From a checkpoint of a small transformer trained on Wikipedia: no biases in attention or MLP, 6919 steps.
Each number is 128 + 32 x the weight over its row's rms, rounded and kept within 0 to 255. Layers, rows and columns count from 0. The size above them is the row's rms in percent of the matrix's.

# layer 2 MLP gate, 768x256, rms 0.133, rows 363-467, columns 128-191
size [109 105 101 110  98 101  91 101 101  97 103 107  89 101  93  93 103 101 105 104 103 101 101 100 106 107 105  96 101  99 100 101 106 108  98 101  92 100 106  97 106 102  96 100  97  98  91  87 105  98  91 106 101 108  87 102 102  98  95 104 105  98 100  93 100 106  99  98 104  97 103  94 109 100 104 104 102  98  99  96 102  97 104  98 106  98 103 101  88 101  90 115 101 102  90 111 102  98 103 108 104 105 101  98 100]
[[139 120  85 146 123 135  96 150  98 136 181 113 151 123  79 155 140 143 115  97 199  85 136  81  85  65 189 142 168 106 122 131 115 140 146 158 117 114 102 122  89 161 118 164 125 173  88 151 161 107  87 126  91 155  79  91 142 133 136 123 147 124 123 183]
 [101  95 114 131 134 136 117 126 124 178 178 171  73 145 151 126  59  99 125 108 151 136 129  69 112  70 125 178 184 147  96 177 149 135  80 146 100 122 132 192 154 149  94 168 194 141  75 163  99 200 125  83 156 149  69 108  93  66  96 100 169 163 150 135]
 [141 124 135 195  89 123 189 174 116 166  83 133 127 121 114 155 119 130 151 124 145  73 134 145  83 109 137  48 193 139  64 143  86 124 115 141 145 158  74 115 134  63 107 206 162 163 132 126 126 103  53 146  71 103 173 124 135  84  87 157 141 125 195 141]
 [121  91 154 148  83  92 152 142  84 104 163 138 116 133  63 167 109  80 211 112 141 109 171 139 188 185 117 180 142  89 165 140 131 112 202  86 159 121 109 153 157 112 121  98 154 110 145 184 149 100 133 139  77 119 133 147  80 157  77 117 128 145  87 159]
 [143 143 150 100  69 149 127  80  99  83  83 121 131 164 103 121 130 108 157 134 140 143 177 118 118  73 177 167 153 154 205 101 128 107 106  81 159 121 140 155 102  92  92 166 148  95 184 130  62 114 142 168 186 148 129  88 183 141  85 143 107 200 141  92]
 [ 44 164 123 121 165  67 137 133 131 167 156 117 128  80 139 125  97 140 163 136  53 158 111 154 141  56 115 139 104 116  46 176 113 123 208 143  93 114  62 180 174 142 111 132 143 110  77  72  82 118 146  84 128  84 121 139 101 214  60 146 107  85 172  62]
 [129 147  91 135 119 125 157 124 119 118 113 169  60 180  95 154  75 159 124 142 126 103 111 163  89 110  76 140  80  90 100 122 144 126 114 100 211 219 181 158 166 156 109 146 115 108  97  76  97 118 109  95 174 150 162 118 212 121 194 119 136 177 108  83]
 [ 99 100 161 143 123 130 141 105 175 105  96 117 180 135 152 166 105 153 122 144 127 105 180 119 141 119  73 151  74 135 191 114 121  84 124 117 164  94 129  79 118  98 191 170 165 150 121 125 158  94 117 161 136 149 127 187  65 151 159  95  88 132 149 105]
 [147  71 136 125 111 148 192 120 152 150  67 121 175 129  60  92 164 167 156 116 141  88 106  99 125 188 105 141 104 138  90 119  68 121 197  96 177 153 128  98  96 132 136 138 110 131 156 170 134 169 170 188 140 123 148 154 127 143 119 111 101 163  86 133]
 [ 67  90 171 135 119 169 155 170 123 157 145 154 103 100 150 156 146 107 167 103 157  87 144 172 130 161  87  89 131 129 120 157  93 131 141 132 109 148 119 131  85 109  92 133 188 114  94 153 126 140 128 116 165 126 123 196 127 158 117 143 137 154 157  51]
 [163 125  92 142  88 153 135 105 121 127 130 146 147 146 111 138 123  63 107 124 216  86 117 112 111 130  64 105  85  99 112  79 128  95 162 114 135 162 126 103 104 153 115 128 130 137 151 157 131 134 123 103 152 117 111 101  86  95 173 148 145 213 122 126]
 [143 146 165 112  66 185 114  90 107  55 152 143 128 163  70 137 123  63 122  99 121 122 153 159 107  55 122 124  84 126 121 133 155 150 105 114 128  69  67 157 140  92 114 181 109 123 143 111 156 166  83 154 184 152 108 128 123 110 165 137 161 107 132 128]
 [162 120 154 120 210 103 136 131 134 118  69  88 175 136 154 194 103 113 150  96 201  67 168 119 144  98 184 171 173 114  93 127 134 108 116 127  95 128 127 146 108 131 161 121  72 116 138 136 108 105 143 193 160 160 191 115 128 110 101 142 121 126 130 137]
 [128 145 135  91  90 117  90  79 136 144 158 122 146  91  87  84 190 147 135 146 106 148 128  84 137 169  29 131 108 131  99  81  98 117 176 119 128  92 146  71 201 121 218 118 122  91  71 162 201 165 163 161 104 183  85 105 123  96 135  53 141 121 150 120]
 [122 154 174  81 106 110 106 173 117 132 189 107 137 118 124 170 132 172 146  95 148  96 134 134 150 110 176  57 106 135 141 142 149 111  96 132  84  93  88  89 114  99 141 101  81 111  98 166 129 103 111 140 138 175 155 149 113 114  76 137 120  99 206 137]
 [116  94 105 179 114 130  84  25 170 125 162 237 101 116 139 107  98 110 166  97 190 155 123 133 128 107 131 149  94 106 153 158 153 127  92 120 117 148 132 125 121  95  52  89 149  86 101 174 148 132 157 102 132 144  88 112 168  95  80 108 146 178 114 140]
 [111 107 186 163 162 196 115  92  94 105  94  94 190 134 146 135 121  64 185 102  53 128 103  90 111 142 174 148  93 166  89 149 109  90 120 129 140 183 129 138 111 130 144 102 135 104 145 180 152 115 144 117 152 155 103  82 133  87 151 142 130 121 134 160]
 [140  98 157 113 148  64 171  93 108 110 113 136  87 119 132 184 108 125 125  98 147 132 105 145 158  87 170 129 179  99 154 115 139 198 129 111 134 105 104 138 193 108 106 147 107 113 131  62 164 140 135 148  81 179 165 168 101 136 167  76 141 158 128  80]
 [138 112 158  90 119 107 120 125  55 139 178 157 129 120 185 184 142 135 160 182 124 100 111  90 141 142  96 168 115 155 153 145 113 100  95  64 154 162 115 102 148 105 122  97 107 147 127 126 181 100 154 171 122 199 138 119 151  76 121 145 117  58 121 166]
 [122 150  55  76 142 174  99 123 123 138 151 160  90 132  70  87 117 119 159 127  74 146  64 149 103 163 149 151 139 121 112 129 133 191 105  94 148 172 140  56  91 133  75 105 110 114 116  88 136 126 129 148 134 134  92 108 157 125 132 122 101 121  82 127]
 [ 62 151  70 176 183  83 108 109 109 101 134 148  82 145 125  82 119 162 111 169 169 149 116 139 145 147  82  85  95  89 137 121 170 161 100 131 157 124 138 135  93  57 103 168 118 139 120 151 174  48 124 196 163 143 154 123 130 118 127 130  90 170  99 125]
 [137 110  95 144 148 144 116 133 127  68 134 169 142 110 164 217 122 118  84 143 143 126 112 130 136  81 104  88 155  94 101 131  94 173 132  78 153 106 104  84 127 119 163 150 103 110  99 149  92 107 150 145 124  78 199 181 218 188 106  82 111 183 167 112]
 [138  84 125 107 138  81 114 158 125 162  94 109 114 110 159  58 129 204 145  87 123  95 130 168 141 161 145 159 147 106 114 165  46 145 108 127 135 107 163 120 110 191 131 145  93 118 109  77 154 135 124 124 157 121 128 143 150 158 144 110 121 109 127 131]
 [173 131 144 106 141  70 148 123 110 103 149 177 188  85 122 141 195 111 114 140 185 149 140 158  59 104  95 128 123 144 160 165 130 123 163 112 163 137  97 100 167 111 135 140 131 143 174 127  93  85 197 162 142 168  86 202  74 198 108 107 109 116 164 143]
 [184 146 102 159 187 110 167 122 163 123 106  86 119 120  85  97 138 105 149 140  84 190 207 119 119  97 123 132 153 168  76  62  99  72 112 159 124 149 147 112  85 116 174 123 181  99 155 124 121 141 122 160 119 128 133 151 118 132  65 152  91 146 116 162]
 [ 75 151 116 107 135 151 113 107 166 139 140 219 135 107 114 136 111 126  82  80 123 159 118 159 140  96 162 112 127 112 145  97  39  83  87 166 101  68 158  20 111  68 119 125 106 142  85 141 191 175  91 173 146  89 102  81 138 100  89 124 140 149 202 176]
 [ 97  95 149 101 188 175 160 108  97  90 138 166  78 162  93  98 127 128 161 208 126  49 101 113  53 159  86  98  29 102 128 116 116 123 121 144 172 156 109 146 162 150 119 149 150 140 110  86 151 126 136  90 152 125 104 152 142 130 113  94  89  95 116 140]
 [118 172 141 105 183 134 121  99 115 141 138 190 201  85 138 212 125 108 111 118 111 122 146 146 176 142 102 136  83 180 202 147 128 126  92 110 148 118 183 103 115 151 143  79  84 143 144 156 177 146 121  87 164 134 161 106  92 123 156 134 128  85 117 175]
 [132 151 121 140 120 167 151 168  66 136 140 137 105 165 128 171  65 107 117 129 109  66 114 146  95  75 108 107 124 135 121 122  72 121 111 148 121 109 154  34 183 124 112 190 129 152 120 158  60 158  63 142 165  95 111  61 159  91 188 149 168 140 109  97]
 [150 105  81  98 178  93 146 132 122 147 123 147 155 158  89 143 142 163 127 158 148  85 140 133 114 188 125 102 138 167 124 114 164 152 115 163 163 115 153 133  83 104 169 113 142  76  66  96 137 130 133 140 151 136  88 116 188 137 162 121  94 135 104 157]
 [132 172 179  93 152 116 123 115 152 123 178 168 106 183  60 132  93 156 148 159  45 129 136 161 164 161 108 143 112 176 142 111 137 111 131  96 176 180 170 110 101 137 163 111 121 162  80  76  99 148 127  71 158  98 127 108 155  82 116 171  82 131 126 107]
 [135 112 121  67 127 114  98 141 150 140 149 121 118 173  94 126  87 118 173  94 194 186 167 121 138 113 154 122 113 165 133  56 124 135 137 220 137 110 155 181 157 171 150 119  85 139 102 131 154 108 126 130 152 153 116  83 136 134 173 117 113  91 156  67]
 [ 83 179 105 180  86  61  78  82 175 147  96 161 176 123 190 121 122  96 128 140 136  74  73 147 111 131 165 123 128 115 108 151  64  82 163  91  80  95 111 151 101 144 135 180  87 140 116 133 176 160 130 113 154 128  99  99 139 119 143 119 118 110 155 150]
 [102 140  99 172 148 114  98 131 150  66 123 124  95 134  99 117  74 167 145 147 117 162 132 107  95 139  98 178 154  77 125 123 135 134 203 129 166 108 123  98 145 109 122 116  92 129 161 105 158 113  94 115 175 121 179 143  97 155 108 125 152  98 157  88]
 [126  93 162 177 162 131 107 149 148 115  89 128 200 127 141 138  72 190 140 125 142  93 123 129 105 117 158 146 165 141 150 129 153 137 155 109 143  80 177 148 139 140 162 116 190  63 105 141 125 164 124 175  95  66 162 126 143 143 120 102 129 120 147  89]
 [146 183 152  81 131 117 124 135 107 121 133  89 107 109  90  92 137 158  94  50 101 174 124  83  62  64 168 128 121  85  99 117  61 149 146  99  44 121 144 112 114 133  60 145 157 136  82 137 124 134 132 139  88 101  80 141  83 141 173 196 123 140 118 104]
 [144 177 134 122 124 109 130 135  86 182 183 142 135 127 161 113  85 126 144 137 119 143 115 189 131 141 154 171 120 107 143  87 183 114  93  41 121 108 134 125 165 127  60 132 176 147 101  72 138 137 125 110 111  92 117 110 109  92 101 167 127  73  97 154]
 [103 103 177 156 238 147 158 119 172 104 102 161 167 118 112 133 145  83  68 157 137 108 158 100  88 194 143  80  68 142 130 156 127 208 145 115 181 148 106 162 156 126 106 166 131  64  89  80 133 125  91 130 129  88  70 204  78 156 127 107 131 185  63 144]
 [ 65 114  56 118 105 102 112 136 158 130 130 138 135 154  94 103 119 140  91 193 201 141  74 124  89 111 174 125 148 159  93  89 120 168 149  85 129 149 147 131 127 131 143  33 139 163 167 122 131 115 147 123 163 170 132 132 145 107 151  71 136 161 104 138]
 [145 111  90 146 162  91  92 136 146 148  89 215 147  90 138 155 106 142  82 155  94 101 157 137 122 122  89 100 146 155 170 132  97 116 128  90 190 159 137  77 160 131  83 120 150 155 176 164  92 105 111 103 157 104  69 105 160  14  90 161 191 133 136 106]
 [164 114 152  78 142 150 137  96 125 166 121 105 155 160 183  93  89 148  98 120 121  83 142 118 113 101 129 145 106 126 113 117 150 118 100 127  87 119 121 120 181 122 114 133 167  79 123 146 129 115  80 128 140 113  91 168  79 126 134 130  85 150 214 106]
 [145 151 104 128 109  44 132 191 114  88  88 111 140 199 101 133 119 149 109 155 125  45 142 122  89 177 103 141 101 153 114  90 145  52 163 118 125 104 138 121  76 182 111 132 111 130 114 162 113 100  70 171 108 116 156 181 126 105 146  82 108  90 112 145]
 [132 149 138 145 151  87 134 196 199 139  87 110 141 135 141 114 123 129 169 134 131 146  85 152 137 163 128 153 111 114 131 131  99 159 123 114 114 167 152  72 140 154 122  97 110 121  99  94 132 119 141 158  90 161 112 165 150 121 149 186 120 115 133 109]
 [181  59 134  75 150 143 149 149  97 129  95 172 193 124 107 162  76 106 134 102  53  92 131 187 163 114 134 140 136 124 159 182 143 126 184  76 174 172 169 118 158 194 184 169 213  87 131 111 118 165 160  96 144 119  94  72 140  89 130 113 194 117 187 116]
 [125 119 109 103 179 128 132  93 102  73 180 130 117 124 136 181 166  96 108 118 150 122 155 110 133 142 153 109 142 104  88 128 146 153 140 161 140 141 162  81 137 117  99 112  98 128 143 123 118 109 115  78 141 130 142 120  68 100 104 109 181 132 139  54]
 [ 82  83  25 175  90 136  97 145 120 161  98 157 106 129 139 173  64 150 202 125  87 179  83 130 112 136 120 183 120 102 108 107  65 125 102  91 149 112 155 122 147  98 161 137  94 137 153 150 165  90 108 157 130 130 143 120 132  62  86 118 133 109 139 139]
 [ 79 123 172 135 160 118  72 143 157 111 145 156 117 175  85 151  41 151 140  84  87  95 116 174 127  34 152 173 111 112 137 105 118 156 113 108 125 141 166 138 151 118 156 137 153 192 152  72 119 186 128 153 135  96 122  75 153  71 103 143 187 164 100 143]
 [139 106 147 210 160 134  65 140 117 108 148 168 103 162 160 143 151  95 112 121 180 164 131 156 118  88 121 110 100  79 155  93 165 163 128  83 138 146 144  54 134  51 125 135 145 127 123  56  81 145  91 151 122 180 142 117 114  72 116 140 158  99 165  88]
 [  3 115 101  82 194 133 118 106 144 157 150 113  84 158  68 132 176 145 139 140 126 129 180 142 117  80 132 157 140 143 127 142 107  93 217  71 152 115 163 154 139  77 102 191  83 144 141 128 121 106  80 126 133 126 150 147 112 114 133 162  40 122 101 131]
 [158 148 124 138 122  91 118 201 146 115 141  85 148 119  38 195 121 166 158 154 121 121  97 107 139  98 142 105 120 188 141 131 107 136 182  88 164 184 147 138 151 126 172  85 163 139 169 164 148 167 115  98 184 138 104 104  92  85 181 187 133 117 108 133]
 [182 129 150 136 137 105 154  90 115  91  90 173  48 138 116 157 118 180 118 148 114 138 102 109 114 152 145  72 129 121 147 173 147 173 130 150 126 127  56 179 114 181  92  54 104 138  78 110 144  83 171  98 103 162 136 181  81 101 143  96 146 137  83 133]
 [103 118 185 116 122  93 160 142 112  99 143 127 161 111 125 103 140 103 110 129  79  85 171 158  71 130 120 138 118 147 118 118 133 130 189 161 185 146 131 210 150 114 159 150 110  97  59 175 133 185  51 135 160  64 181 140 106 117 150  89 178 102 140  93]
 [139  83 136  99 106  77 151 144 158 150 132 151 159 117 115 150 123 129 160 157 124 112 153 103 142 177 122 188 141 112 186  94 148 105  98 200 159 149 148 136 150 147 104 122 119 123 107 180 124  32 165  78 182 138 110  80 120 108 176 136  97 131 119 142]
 [109  97 121  72 156 128 172 162  42 145 137 124 165 137 146 155  67 167 169 103 150 109 104  62  98 147 130 160 165 106  91 126 107 159 146  95  86 208 160 127 100 174  81 155  97 137 116 138  95 184 157 108 142 189 147 113 127  99 120 220  67 133 126  94]
 [125  51  62 102 148 116 134  81 183 152 121 157 127 100 110  98 109 137 111 114 151  86 174 127  79  73 126 142 143 119 162 132  89 136 138 217 130  62 133 141 124  83 134 131  87 154  97 159 129  77 130 126 130  92 162 154  93  99 118 146  83 151 113  93]
 [129  98  61 165 103  93 121 159 156 131 105 135  96 127 110  93  85  90 109 127 185 157 136 118 115 124 134 138  91 130 109 113 156 154 117 110 181 141 114  92 126 152  96 157 185 100 179  94 117 148 153 120 189 163  73 130 134 189 129 150 136 114 138 127]
 [149  94 170 123 125  99  91 129 135  62  76  88  88  69 172 126  83 118 186 113 150 149 158  70 129 134 144 105 138 106 140 107 126 116 177 123 168 108 142 163 158 140 163 180 139 104 113 151 106 168 146 130 160 136 139 170 157  58  86 119 243 111  90 105]
 [150 136  37 120 181 147 135 163 113 155 106 129 130 171 142  89 106  97 142 141  70 142  88 121 136 123 132 143 114 176  92 103 140 122  69 130 144 120 133 106  74 151 113 130 168 131 156  73 119 115  66 150 116 163 139 115 103 152 138 154 147 111 103 104]
 [ 97 133 127  95 161 126  99 105 159 148 146 148 138 164 150 109 114 125 162  85  93 139 193 115  95 139 139 117 194 213 102  78 124 132  73 141  94 131 159 161  93 108 179 111  80 109 139 155  68 150 127 104 163 135 121  62 117 137 108 164 138 119 103 156]
 [ 92 171  79  86 100  89 112  94  97 101 124 151 193 109 140 141 144 157  87 135 150 139 165 181 102 150 106 136 189 180 114 154  92  62 164 127  86 100 108 132 129 135 123 131  84 181 126 125 149 147  75 160 120 117 121 134 202 148 129 106  71 102 134 184]
 [180 118 111  61 137 144 103  64 148 144 167 145  87 147 165 197 103 171 100 103 160  76  97 150  92 185 171 153 132 104 105 139 133 143  93  92 179 157 117 143 176 127 123 140 182 172  99 172 157 103 159 137 125 107  73 137 115 162 123 179 121 109 153 129]
 [156 106 179 118 128  87 147 148 115 129  82 120 138 161 167  89 149 149 103 176 138 137  75 174 132 130 116 182 108  87 113 120 186 134 109 126 121 135 174  92 150  67 119 125 113 156 119 102 184  96 128 112 125 136 105 149 103  87 158 145 134 107  71 152]
 [117 116 176 143 125 133 177 153 160 145  89 186 182 189 101 175 156 114 133  83  83 165 129  93 154  73  32 104 146 135  77 129 141 117 145 161 110  91 160 124 117 133 133 160 131  82 173 157 161 111 150  91 152 149 185 115  92 101 145 139 146 151 133 138]
 [ 73 114 183 140 108 129 115  86 121 121 108 116 169 165 149 144  68 171 155 141 140 122 106 180  94 142 124 137 148 169 106 129 128 141  95 108 103 156  84 131 153 110 120 117  97 118 131 119 152 144 105 152 156  66  93  85 146 137 113 126  89 107 149 129]
 [ 70 116 166 114 143 112 135  90 121 159 140 123 105 188 156 107 118 141 188 168 123 143 106 114 137  69 119 162 152  65 175 129 119 126 100  83  77 157 123 118 142 117 102 142 124 146 101 147 105  97  72 111  93 147 179 168 175 102  93 140 186  85 125 120]
 [137 110  50 161 143 104 105 147 136 127 118 149 160  87 154 144 127 110 100 175 164 102 196 185 156  76 202 169  97 157  92 127 130 103 215 105 118 137 147  93 156 142 100 136 147  57 135 143 169 139 146 113 147 161 143  87  96 213 115  96 152 111 180  74]
 [110 109 125  97 106 149 143  64  64  85 160 185 124 139  92 137 130 110 131 112 152 151 181 100 116 119 106 122 116  93  73 111 138 117 131 149 145  97 105 160 156 155  88 180 101 119 101 161  94 188  83 140 151 122 176 129 154 108 104 117 151 131 211 156]
 [143 156  68  91  79 146  65  67 139 236  93 125  54 147 120 134 149 182 113 156  96 167 103 108 110 114 152 161 138 111 147 108 124 128  73 104 151 143 217 150 139 109 139 160 166 131 124  74 171 127 123  65 147 176 176 101 106  79 125 185  88 120 137 130]
 [ 70 144 154  68 135 132 173 143  82 153  72  68 162 121 139 104 115 105 137  90 113 130 134 124 162  98 156 132 135 180  77 115 126 104 144 209 158  80 134 149 121 134 111 152 121 144  97  61 129 195  76 138 119  83 162 155 116 154  97  95 101 150 127 145]
 [ 82 192 138 167 172 140  81 132 102 161 159 138 116 126 123 117 155 153 141 129 187 157  87 126 108 138 139 104 114 130  98 142 176 150 188 103  94 182 121  79 159  77  73 117 119 223 115  86 134 179 152 142 133 117 167 130  80 140 120 114 113 140 145 110]
 [139 171 120  75 116 143 113 137 146 167 111 138 144 106  96 168 156 181 140  82 104 142 180 168 131 111 151 116 129 165 167 147 113 100 151  81  76 175 165 105 111 140 114  39 144 110 107 116  98 141 149 127 116 143 153  58 115 125 161 162 161 160  63  89]
 [ 96 201 154  91 157 180 163 110 140 188 123 155 141 139  76 141  94 133 136 158 180 107 157 106  56 120  96 123 124 190 119 103 103 170 179  96 104 144 142 149 162  93 157 144 163 136 104 124 137  82 198  91 139 110 122 127 183  97 122  94 171 151  89  90]
 [122 119 111 103 134 115 209 115 191 130 108 151  64 135  98 131  80 128 103 125 152 125 135  77 155 150 108 175 141  79 140 117 137 158 153 112 125  76  69 153 102  52  79 111 100 118  80 122 114 147  64 152 126 100 144 100 197  81 130 142  68  81 114 172]
 [146 104 160 147 113 112 159  90 106 190 123 126 109  81  80 147 146 109 166 136 107 103 173 109 150 162 185 161 147 135 131  90  69 115 138 161  64 104 114 201 124 112 113 172 128 221 126 116 101 147  71 196 108  97  78 145 107 139  79 185 129  95  97 155]
 [ 50 179 115 156 141 145 128  87 119  98  90 128  98 103 147 119 173 120 160 117 165 165 111 125 156  87 144  82  64  89 132 150 104 182  98  60 151 174  82  75 137 103 150 159 128 142 110 126 119 129  91 149 122 109 127 161 128 116 141 220 127  79 147 143]
 [111 127  90 156 150 124  83 130 150 125 113 147 156 126 127 126 131 128  82 132 101 101 168 146 111 154  96 126 146 106  93 128 121 130 184  78 136  95  96  98  87  78 132 175 138 129 153  93 163 173 115 143 124  80 180 162 168  85 115 103 170 121 212 116]
 [ 85 151 121  40  99 124 145  51 168 133 131 132 138 162 143  78 106  82 138 146 120  73 148  92 151  80 151 149 107  61  88 144 145 153 126  99 170 140  89 171 120 135 185 163  92 126  91 148 187 183 163 177 101 110  83 138 141 127 161 114 173 126 119 164]
 [ 85  96 203 113  77 119 138  65 167  78 144 147 106 176 100  99  90 144 138 113 172 167 123 125 167 108 153  69 119 117 154 159 102 184  72 121 160 131  71 167 134 130 168  91 133 121 126 100 152 127 209  74 146 117 133 112 141 140 131  94 114 135 125 136]
 [110 123  98 124 154  92 170 118 121 138 121 146 126  55 153  65 156  98 159 113 149 146  55 101 111 156 135 136 125 144  74 125 105  84 145  66 141  89 101 136 148 151 157  74  97 135 153 111 130 101 186 178 118  78 100 160 110 149 161  97 144 185  83 135]
 [136 129 156 141 141 142 137 118  71 164 111 104  80 149 166 126 110  66 133 136  70  84 154 144  90  87 134  95  79 194 132 147 122 132 107 183 154 120 138 141 212 115  75 124 198 134 183 103 120 166 105 146 166 145  66 189 152 102 113 140 107 141 153 143]
 [127  42  52 164 141 157 140 136  87 130 110 163  95 150  82 128 164 137 122 112 118 108 153 144 126 112 161 142 162 141 165 141 128 129 122 133 173 192 148 135 167 101 164 191 111 118 136 112 133 111 115 177 127 204 150 185  94  89 163  89 205 157  86 114]
 [104 162 116 133 134 101 124 180 105 219 150 156 180 107 115 146 129 150 158  92 107 162  86  85 149 123 162 151 149  77 105 112 153 196  84 138 131 157 153  90 143  71 138 134 122 189 126 121  98  73  19 137 145 124 122 126 147 105 119 148 145 118 123 102]
 [ 91 115 157 117 174  99 131 125 132 140 124 103 100 121 101  79 141 100 150 112 183 152 145  98  99 161 215 131 125 112 159 128 126 107 109  85 174 145 122  72 152 136  99 130 101 132  82 155 132 154 100 143 130  82 116 102 171 153 125 100 133 105 110  97]
 [155  92 106 104 147  90  95 126 125 111  99 148 134 144 155 173 144 155 134 153  95 173 123  89 120 140 104 124 172 116 189 104 167 182 154  66 147  77 149  90 123 118 121 104 147 114 103 110  54 151  83 124 166 139 158 121 179  69 114 134 125 153 128 115]
 [116 115 167 103 135 110 103 124  85 171 169 186 126 147  80 128 127 161 119  98 102 190 166 155 101  61 104 119 189 155 107 212  88 146  95 162 180 105 152 174 122 153 116 155 165 106 118 126 177  82 115 119 200  80  81 162 117 182  91 149 119 115 166  81]
 [103 129 134 122 171 156 105 104 110  89 118  85  98  90 129  84 120 164 157 141  82  96 144 151 144  85 175  81 176 104 146 123 129 107  69 141 179 131 179 214  86  64  82  72 150  81 138 104 152 135 116 106 125 112 132 107 227  94 105  94 104 130 136 119]
 [150 103 143  68 146 164 161 167 108 145 197 110 174 149 114 142 152 117 150 166 115 137  98  90 119 124 168 119 125 140 149 148  77 141 164 153 105 104 152 132  88  79 154  49 126 138 104 135 187  70 146  96  91 152 116 147 135 132  76 128 141 100 114 154]
 [ 94 147 128 158 135 117 148 121  79  90  77  99  85 158 163  71 182 145 133 141 142  92 134 100 141 167 118 100 135 118 109  92 103 133 109 129 161  35 140 165 185 138 100 114 153 120 139 116 121 160 115 141  79 128 133 167 116 102  61 124 133 135  99 105]
 [108 151 129 133 166 103  78 126  81 119 150 141 132 150 126 157  79 146 201 150  87 102  67 156  66 117 130 151 146 151 110 103  76 147 109  35 139  81 137  67 113 134 122 104 110 174 134  96 109 177  69 119 102 142 199  93 119  76 104 163 102 129 198 115]
 [141 156 112 114 156 127 111  79 179 120 137  99  97 148 143 110 152 184 104 121 173 112 124 136  75 117 165 123 141  95 122 122 191 188 106 190 126 141 156 130 104  99 179 158 174 134 130 117 174 188 152 143  93  68 106  88 148 186 167 137  85 102 198  81]
 [ 86 172 157 159 135 168 120 163 169 112 121 147 106 138 121  43 146  95 122 194 160 128 105 124  79 107  66 150 161 143 175 129 199  99 141 142 135 159 164 110 121 130 152 135  98  83  81 170  82 115 219 144 147  95 139 101 133 134 108  61 167 132 145 134]
 [112 110  95 114 134 148  76 131 166 151 122 165  69  73 124 155 127  51 152  97 105 176 108 112 163 132 125 194  62 146 160 141 169 145 108 182 133  51  52 114 148 166 112 141 154 140  85 215 129 180 108 150 103 120  99 106 149 134 121 180 132 157 111 150]
 [ 88 175 116 150 120  92 147  99  77 100 109 161 134 140 124  93 141 140 171 156 147 101 124  97  79 131 148 126  35 138 196 131 176 123 114  84 186 100 122 147 151 154  71 143 130  68 154 127  52 128 124  96 127 104 151 125 174  89 111  98 135 172 128 121]
 [ 99 123 173 109 168 125 151 103  94 146 139 131 151  44 121 177 140  92 155 105 100  45 192  85  89 101 139 143 131 133 117 118 167 131 141 111 142 124  86 102  65 131 134 180  97 166 152  97 147 139 152 129 132 146 112 179 117 148  62  92 148 123 178 113]
 [207 142 118  85 141 169 113 116 131  88 151 182  96  67 133 122 157 171 117  82 140  84 111 145 115  84 195 106  53 137  91 154 133 133 145 120 160  90 147 133 180 157 146 127 121 142 122  95 182 108 154 128 127 177  78 165 166 180 131 132 108  94 140  62]
 [107 111 133  79 172 121 199  95 127 103  98 157 135 107  93 164 120 111 124 142 120  75  73 132 159 129 178 168 111  87 151 135 152 114 133 180 160 103 118 103 117 123 114 147 112 106  68  67 131 132 153 164  79 231 137 161 105 134 165 168 151 201 104 192]
 [ 85 104  74  92 114 199  97  91  69 136 140 160 129 217  92 152 129 145 108 119 158 129 115 149 127  95 141 147 138 142 140  88 109 130  62 124  81 182 115 200 130 177 112  77  88  90 153 145 133  74 148 170 133  89 167  62 126 118 156 121 127 153 128 149]
 [132 142 188 120 134 107  88 142  59 131 132 126 101 166  94 126  86 106 117 153 164 135 134 127 171  93 140  85 130 121 149  64 189 134 119  84 111 163 101  99 159 161  90 129 163 111 140  95  82  98 120  60 100 147  87  60 129 112 138 127 148 188 139 165]
 [124  98 106 102 117 170 135  93 122 125 120 199 161 123 104 202  48 105 135 104 149 183 150 187  94  86 127 161  83 131 163 113 174 152 155 118 105 152 188  95 136 137 132  90 170 120 107 132 117 116 132 106 140 169 106  98 163  94 149 115 179 132  79 121]
 [ 71 127 103 141 133 156 103 126 148  75 111 152  74  78  93 149  95  93 118  83 140 148 121 138 140  69 134 141 110 128 171 162 116 124 170 151  99 132  77  64 116 163 166 171 144 133 137  93  70 167 138 154 139 113 150 157 117 133 112 133  80 187 147 118]
 [ 73 158  81 149  88  76 118 132 203 156 115 186 127  76 137 186 177 156 113 106 107 171 126 124 124 113 126 114  88 185 112 129 133 165 103  51 128 125  87  93 146 134 171 143 117 139 167 124 128 197  83  97 154 146 175 149 111 160 120 100 145 135 198 142]
 [142 201 123  66 134 132 148 138 129 186 151  91 100 131  87 107 153 162  84 146  93 198 100 174 164 181 122  68  96  99 111 113 158 123 129 157 105 133 100  67 152 138 126 142 134 143 170  96 113  97 137  98 130 157 101  80 118 157 123 152  67 162 136 121]
 [132 147 102 136 151  74 141 151 204 154 116  92 173 127  97 128 112 135  83  68  97 139  36 143 188  70  86 157 131 169 109 148  42 149 172 119 169 163 120 149 143 151 184 158  91 128 188 130 165 152 129 131 162 104 127  90  99 117 153 189 105 115 138  88]
 [174 140  92 149 133  92  91 146  96 162  88 108 155 130 129 120 140  81 127  79 105 101 107  96 124 131 122 102 130 159 154 151 154 178 134 109 131 206 156  73 107  97  81 142 137 129 102 147 143  88  86  94 139  73 108 167 140 216 149 124 158 109 134  56]
 [115 117  98 150 160 121 128 121  64 103 152 176 137 148 124  93  55 166 159 187 191 124  87 194 106 136  95 123  79 149 133 102 104 131 114 135 124 164 121 110 129 111 152 133  77 101 189  56 122  56  61 162 129 102 135 143 177 112 160 104 181  95 148 162]]